Part of a small language model's weights.
Size: width 192, 3 heads of 64, vocabulary 8192, 8.58M parameters.
Architecture: LayerNorm before each block, learned positions, untied embeddings.
Each number is 500 + 50 x the weight over the matrix's rms, rounded and kept within 0 to 999. Layers, rows and columns count from 0. Numbers have three digits each.

# down: layer 5 MLP down (transposed), 768x192, rms 0.118, rows 722-767, columns 64-127
# up: layer 5 MLP up, 768x192, rms 0.122, rows 723-767, columns 64-127
down722:556487528430480495527508495485552537483586549569454523531521439571616529460570480493476507461466540496458430471437579551477478430455449532519494478551509528433542501538452522485537563509498503
up723:524481465519471529572464485469465503448529470494519489464430445495492466528646505498427427543470537517426440359591505526514457501446544498474521512545522485551471522477482525481552455563514478
down723:402588504506487523590433428438510519457613464574518400505505464496494538523513484521508450504515556551491477488486498504430497531496503431468438414524456546484564452468530491409465460455530457
up724:539536551488442405594507470477454533452494398487595484558501533501519522457536527385517517597487478516531615470480482467415495575495465510488477547504521502531443540484537488399448446586580534
down724:455422543498491530450425547580504497549521455431515502556462530431620507393548500585596415446449414455531493456498508476483551464497441439478504459557502534405585557466562462511470544565509476
up725:601500556458434551599466434527568427460550521507509522556477570522561502488619587564472548501489438477596482535558506608507487503520495530514443480556415533606451490498490483474537520477451563
down725:538582488477570425637521558568444474504482430457476482513399472581471446482503465467403591483579522520616465379572443537587582517481578573496537533405475489532537424510462462451519529540548538
up726:453512567515555532512484571471483526400494458514520493439548554567507437463500532551506588490561528419520397470460518505538460560522453534532581579519513484497520447529537514543499513538542523
down726:401480451521457533473583557514460452501305491450515441510528565440477466627474492447567578509494569482495501451422552521528532501588562466496601451515530571503593527502483507548567396513472487
up727:500506508455440485530504450529459558558530600504441583493533513527556436445595467501415480547514517541475471484514512495506517424532472444576589493515454536549500553476462499469492501452442381
down727:479468414474403570519448424473447475469450556477481480449436533486562464562647510512557430521535561532495521509520469428481519552550544491456442519543521604470486534457496523501466563501462476
up728:563528490501469489393474538535513478528402547522458513430542506586554427474555553423462445592541537550445511522482490524481471516472469493530543511486541507488528438514447542555468487452419520
down728:485469455514440506495486515560499524581484509565520561541482502421442462554542564494447462485524551487563529536447447437345483476515469494562425572430540455561539439603476522582505402521462405
up729:580483552506505472391481484485517483412453568431519540565491367437458467441417466471508520548590485546465527513480430459545455532568566374503482541558529452454557479461542489546507446516438523
down729:495443473426543506538565491537544485548500582579489553518555530512450593464520507503569527414496536485506394557397509520465482511558463520520518469621604475479443621608596623538621499575544588
up730:544569574481489485526558520565522468598445559491462462579470473621533536582497477496507477559526502468583527512474428505409526541516509537466380479377495486496482529524607470464554475452466505
down730:386494417476468436529584458521542515580496513531488512365496567589426451541419482541505504506542628409520528509533355499478458515500505534482389551420426511523563476518501576484441516571464508
up731:526524489559457544476517471507525458516527537431548565500488578548513490560465482506574525527475551579522512533516472448541582536519514509500461439493528533464493501570599492561525422459450580
down731:559527586472531511458508510436589398557518473439512501500532433488511523507521440545521463532480522533561422572518547469437495494509463464557423586559527585459495510527607430488642497505508430
up732:429381577522558514505514500439481446544443504536570469468493462571505466404493407540531538570504562511517604457496524595551541432554454445561494636535492501597519465496440562491528435547531484
down732:415521491530563465461419483538477501448552458515537516443515429491518600545590530512477478541539512509521538574566527490455453522476553460471420453427555527490490517498422476518590555373471471
up733:477565581453540512529458563494516502475429553516448501486470500487575427511444465491475448549527503546527461481562463470534461576472506511514407544496581491464535541486501541615470474496453585
down733:551495472507472507525523444509521518480518442415563481557536521470439550513413502540505587480458510511421496491507435489502570472477525425458516503526430508538431554462446526469522533500516439
up734:516437545515433494590466438499464469478550515560459465478469588494437548501437532428454600529518507494484463554500487483423554495541411529505517488487511537503523501515475553445534463481496480
down734:375476508490536503507524527456473552545537478477566534530460548486520502451525509482505471501467484491471528524433511499499406449522481523437505543542530558492561464472487479518508504567357517
up735:545454516469524506459534396539529497495502363534457455570417609461500479535576485489529530583447558552487403506516515491458468476536461503527410556541576477418555496505367499521553410405457455
down735:450599490531485519522552426544458483461456503537523519521448512515490507504509571443551540453576472490547592469511478601576484598398480491487525487473439540580411485482486481477503497515594557
up736:547552489519453535497522415469542585480475495476637523447532515524530568510573452508426499438464465498555496546449493473541476543455485624376493622556497529515488553430518487450437473505516553
down736:515523495547517560524477555571449523452486409535516445486617481455431501427559553539465464474469519492468423519522591467469454546507485619589496458472452505517526483450579481450555460539477561
up737:529478559438503406539555502525571552474432525507433492502519566545536537525558579507485489530512480440401548455433531501550536481466432530495525482533435512458532406413553534485548505429589582
down737:595442480581447547473522553590536456484567518455464538547571545375508526472511594509531555451428486497471546466545487511479404456505573410470474577450495482473526450519498538441515461535479516
up738:493485463554542473512514427420396566478420511545479603499539389532407395601551492450565456508512582460586612401534504428613449459478496529552446479507512483520424465479497511502439506482525532
down738:446547417510517498511630505492537436453466517511438513442512559492573511556439523357491501499422517466596542496580530438590552461568505570538566487485519527502442371536505512463558414520570479
up739:484463479503470510485494521525436491535485531565538487439457466517463489422562530480581521480552486517479437472540382502471500514503454496575445521470506460556562491506580506586598485459443516
down739:442538484586551477486570567495505521518486555526476564505518557480574496507490487446458585541492473459555476548503487610469547466541517534491544567452528507481483471518522458403524514497515587
up740:469497491497468483496569496520433515475521487422423564507461461563419518498464559438563470501534519480477517474546464448580522485466559548507430545454555516493357504472514574525430449537506503
down740:562556559495549448541444561419485505566512488576513659553521537441421549469473378529520518496460424464582508510494476473593494521516517527505411504550489550486541537575492424447452394512563441
up741:480519511488455525373501524516403541503527414490466531465521523531453471489527540498443551481477547525483539596549533409523497574477469529433518501479445507542438501524575471499517539508517455
down741:494547560515569425556457497533518441493511492511653450527475412465547424457493502561516421509534554610494418520460471532577442504529561585471600479520524453518419537581457548533431599522576585
up742:508472514494406467542458431490453420519463379447467481493423556535559600473469598537524545531504573419584556514590492497507461565463475509496574465487459508573514482537410486528462540484528514
down742:526532494535572543462435597533454504493531524519453450406571518494428570458530536472544417528483509527518487449528499483447495538468481519501436480486547451504483491511476528476501520593557473
up743:427426389470481503460573564451591509517486563488506545489505481531536539486565563498416392515447477492536511514489557568452491528452503457444506520470503475669482447438556478560551468480469481
down743:519580474399542550473467494542481525394477535562550462421476537461501473482413554501473482520518441399531519513563455546474526511502503526458508494540457429499500595562550447547467598524509503
up744:488535530466476496543523497542592466444568468520491499514504482521508484555546487484436461437538584548465526393465415536493433463505470471466506486518447546433512473524417512434505482499598553
down744:410438499567538474574489483432621492569433494501523588520638459579489462551584522536528513463494415560582442409548489520542351443486460418628469578495525549434583521447496550534501421508514539
up745:483539467586468494511562329504578565377466567452484482500518540535549483502472499455455524535531510571512596385575462551456452423561488455501545515543511501507493460470521550482473526537464490
down745:480526429520538510484446451477471528499466380487527414464512482444502477517377477588533476482507519527449512520555444506450547436530517470562481401491495561527461520567591530442448469409437534
up746:444552547543488539457557424457500546514447518473472478448456565505465483507508553538573560634500539542573524492500479440492479553493472464422494488471417463501490525478489373617437441474623432
down746:495529529470478514527544493523473419503518531520517476558498472383556526513495500509540481464479453512507490448559524473550492464576510508544467526538565512565533442549543551458456561501498534
up747:554446441519559453425461488445549502559458481482514474470424428484508467626546566444425542493486509380504499493580457371535396495545527551566429519495481502552550493509545495585481466463504480
down747:466496620457465534539446624482569532456487446509497526529531578468498576498425513514483509537612603469574602503496457412569440461558430483532535419507502480559416501513442487510466599409491446
up748:529511414592490500504517475498574490503436489535487569500464473513448517486503455455407563543507404510537562455518534585462445507494503511464527485469472559570558490481607439491501548490541465
down748:511489431419467422479574485481523482506554499555456500541536510552515538500582467545506447581493466542485425545562480474469523450507477508549493480472509545471501501527491474485474506591432498
up749:512487428510499529436510563452483519532472603486434498468508508474491417521531561523519612455551455520539546454515442496504467428477439490478486465450524510540426564498513458484481571504537511
down749:580494488406485574475496535519528501517445472534493558526453503445526442426492473554420578525473566498502506530392499553485570514543402432510495483380386414587477502525529511515530470538474523
up750:524500550490510499453523470575496488469454560541437501589414499485474511497532455586549438524580449497434514521394473511511462442417464443503387542489428495453449529488504519496585545461556501
down750:531500543510519415436585517534395496399515572526488484553564454511468463465464481480549516579525402537484541355494472516470480525490551509572476478489459505512510499463433562510513552472474488
up751:348469470454508537598585475563473522479397472464511545440478452535406459544532443495533504518341387494519467471480454501494511505448410474568446521541532579478446569479443467467577514341492425
down751:498507435479539417446447530478432469537481470516382407463469481496412502537532523391579480547472442509553482501592425519491498482427549493463549484594530450486492529412590532497523552364499467
up752:442496525507543386495550543435527535604416446511516530401467528477543577508447575452564524438483446546457542552529527449456495520584419425537436484440476495490594568554521401470454502520523478
down752:519500570424523565475530455561460563538514461456542522509496434554506501471424499574444614494526515507531479536442563558502547466349573474508535410520493437493487539519399507548505444423580491
up753:454469499500470413563471520455531588476575554498492537366512478531480448494452515511358507489466521473519514558470478538462512466545433416534558499519478534565547530564576566394515452513471497
down753:415541567487457501612534450417465450473618548460529476447531496418604541484443541530458510564408634516480510516526515471466540511500552574514474480548550444504488553440566651419457548517577508
up754:441458521531500479529406521541525504485465538481536505473438502497462658511337462453506585498527538521436570529577433519562542522482487485464339532445418557472538578560545494504504375559495472
down754:518521536449661506481482506436497494505464484514486499540492498514568427464569454451533433498517440455520561579461539533411442401503401454590556551588540489555421455481480510511548521535436526
up755:492451455475542464487491429486556556511536403482430489471456379547484479530507501484538505416430436476538406530598549476490444517468512469516466609544414512547544546472446511517474453521538528
down755:481512454473545569587522517516440434571441474480434394472565483541540516539533470551474441464544496580503504500537542585515460577579455456341523580416555567471559449557454595468527508469526524
up756:503396569519524423505572527504475498458530428469471519437505452537456498557568482433535439498438528510533481458415517484474590516523451520520499506548491504516429521521445497565533545522535519
down756:526558539452435520502523434538490492407520528417511528515494580472506516524495448491465492475499439465453589477521439586476436457449556454399476445452545451460499505510474493445409465502554529
up757:463496430562563398571540613470460518496507539555432605478555582478527634491470454470523420378465513518436508469486525504526472430527567490447523556506521492433427509551513546558660570537559559
down757:480515442512505554447530426586486571517485518408420417575492515508443415560486571495391472521476555482552536491558452509507433549462520418536588493511492426534616436450464485511441476505541429
up758:569455522410607571538463432498535528484466560446347469516598494556564448488546481528427471519516519472509374507477564418463536594702497488555345535424429482438403555626441488475413523452532394
down758:457475496593424500639501510552544435520584496463600481469436530469490516525458624512520527511502524509566525519497482589592428453567547465443520484469464563432519568448564526529555551540493518
up759:451399580494613512586496599494594572560505433465477608494470447530443520446505585541445468525492497465483526526567528570464470472527548560552437445615467518620569458545505510503555431556534487
down759:547415544549535500468582495493490445424465558422604462522440462508445471591526516554429509562504555523525365481428458468457527436455528555425505562382567447427493562448454553491459476502482498
up760:483560522409530546489582519531511488477536481484488437441543572531579419525454547491514501532561636545449506469466545533602447466545536540502510466464468472482522570588453512428541524496494447
down760:462349552467533539523492530486548432533496504421441466486516548526571444498623511456419501510425504560480418476546563462566450511526528542598573533557409695504451432425555459506480373646460536
up761:401480489427505481519490462406450483590507512541447479533499547483539502506498547391423575530468481572460576555491506534579467461491488525513536572499475488475582438546401445510510446551568420
down761:590531491512536539509484513445497469573485622550500508605494512471451538574449550548534555541488529557526457568478437446535466504481447492511500497535417506517387534501474482465436462550522460
up762:466564474462410533517556491589392608450442442495450432408453590511511511411539528539427395537517433608556407402440520479527544452541456465563444501446535450453552474537468325493455528510507486
down762:478491553461548569502536594572445502537585490517500396476548538431558454515606552505521512528519509597429496465500525586515637502478551511564450561521495541390590486466432469511504530500539460
up763:470453490429508472610509523507475469503455532465459561544518518553527503514416475557449425541517447488501583410527566488554535421507486469480468521435491478599481594540546476412510492436491459
down763:493485468462563453532601477540508521488398481490485547599501480508572518425553512454480557557561585543475516480444608490510499508590522560527526519561439499583467544405532590475498456491484482
up764:570486518511513496541448421586450493489440519471439595469472429557527436514490500547463516539483561521476512527480585464507483486528530461548560525509528545522468502483489494465523492514444540
down764:403491517493525496480427480488544501573563533435592468508496533440519559495580393468542486462462474531564394510540521559594532529443463515449514499464498520491568552582487510635446425439538483
up765:430555575472529464550538478373509518536513544479569471554491548602552627459511448581492434491450561523446535539456582457508557530543488540603492572536575507441572545439456474514478501489473499
down765:552423491574539551450495490530515557404449453514474519462559467408452415556534544457498566453495483508508567492459478508539521469522441487495485495448492525521569503532556474549452614560425518
up766:449523563511574522464491453456544475614503397464532451555458518475437617512517498572515496445508505519533550562565493523457482479550429545550486512526453516496543523454535459484488576574481576
down766:519481548466516498531446534508545458519472542483489550494466493493450451463518507508404530530476417460495413446537464529504507402560532457507510434474485465458502566526463485532598455478484445
up767:501558522481482478543381509545448566465469540490407562486580494545543464423527493501453573538486510480464482420493557508361556467488457479523496558587471480622594473416555370438634460441525521
down767:495420520450428436531514581562517426504584528437491549587512506554475432483501550465490552522484519567612538497529395465527502450518519572491491482513492533461404521524507445445476512556498602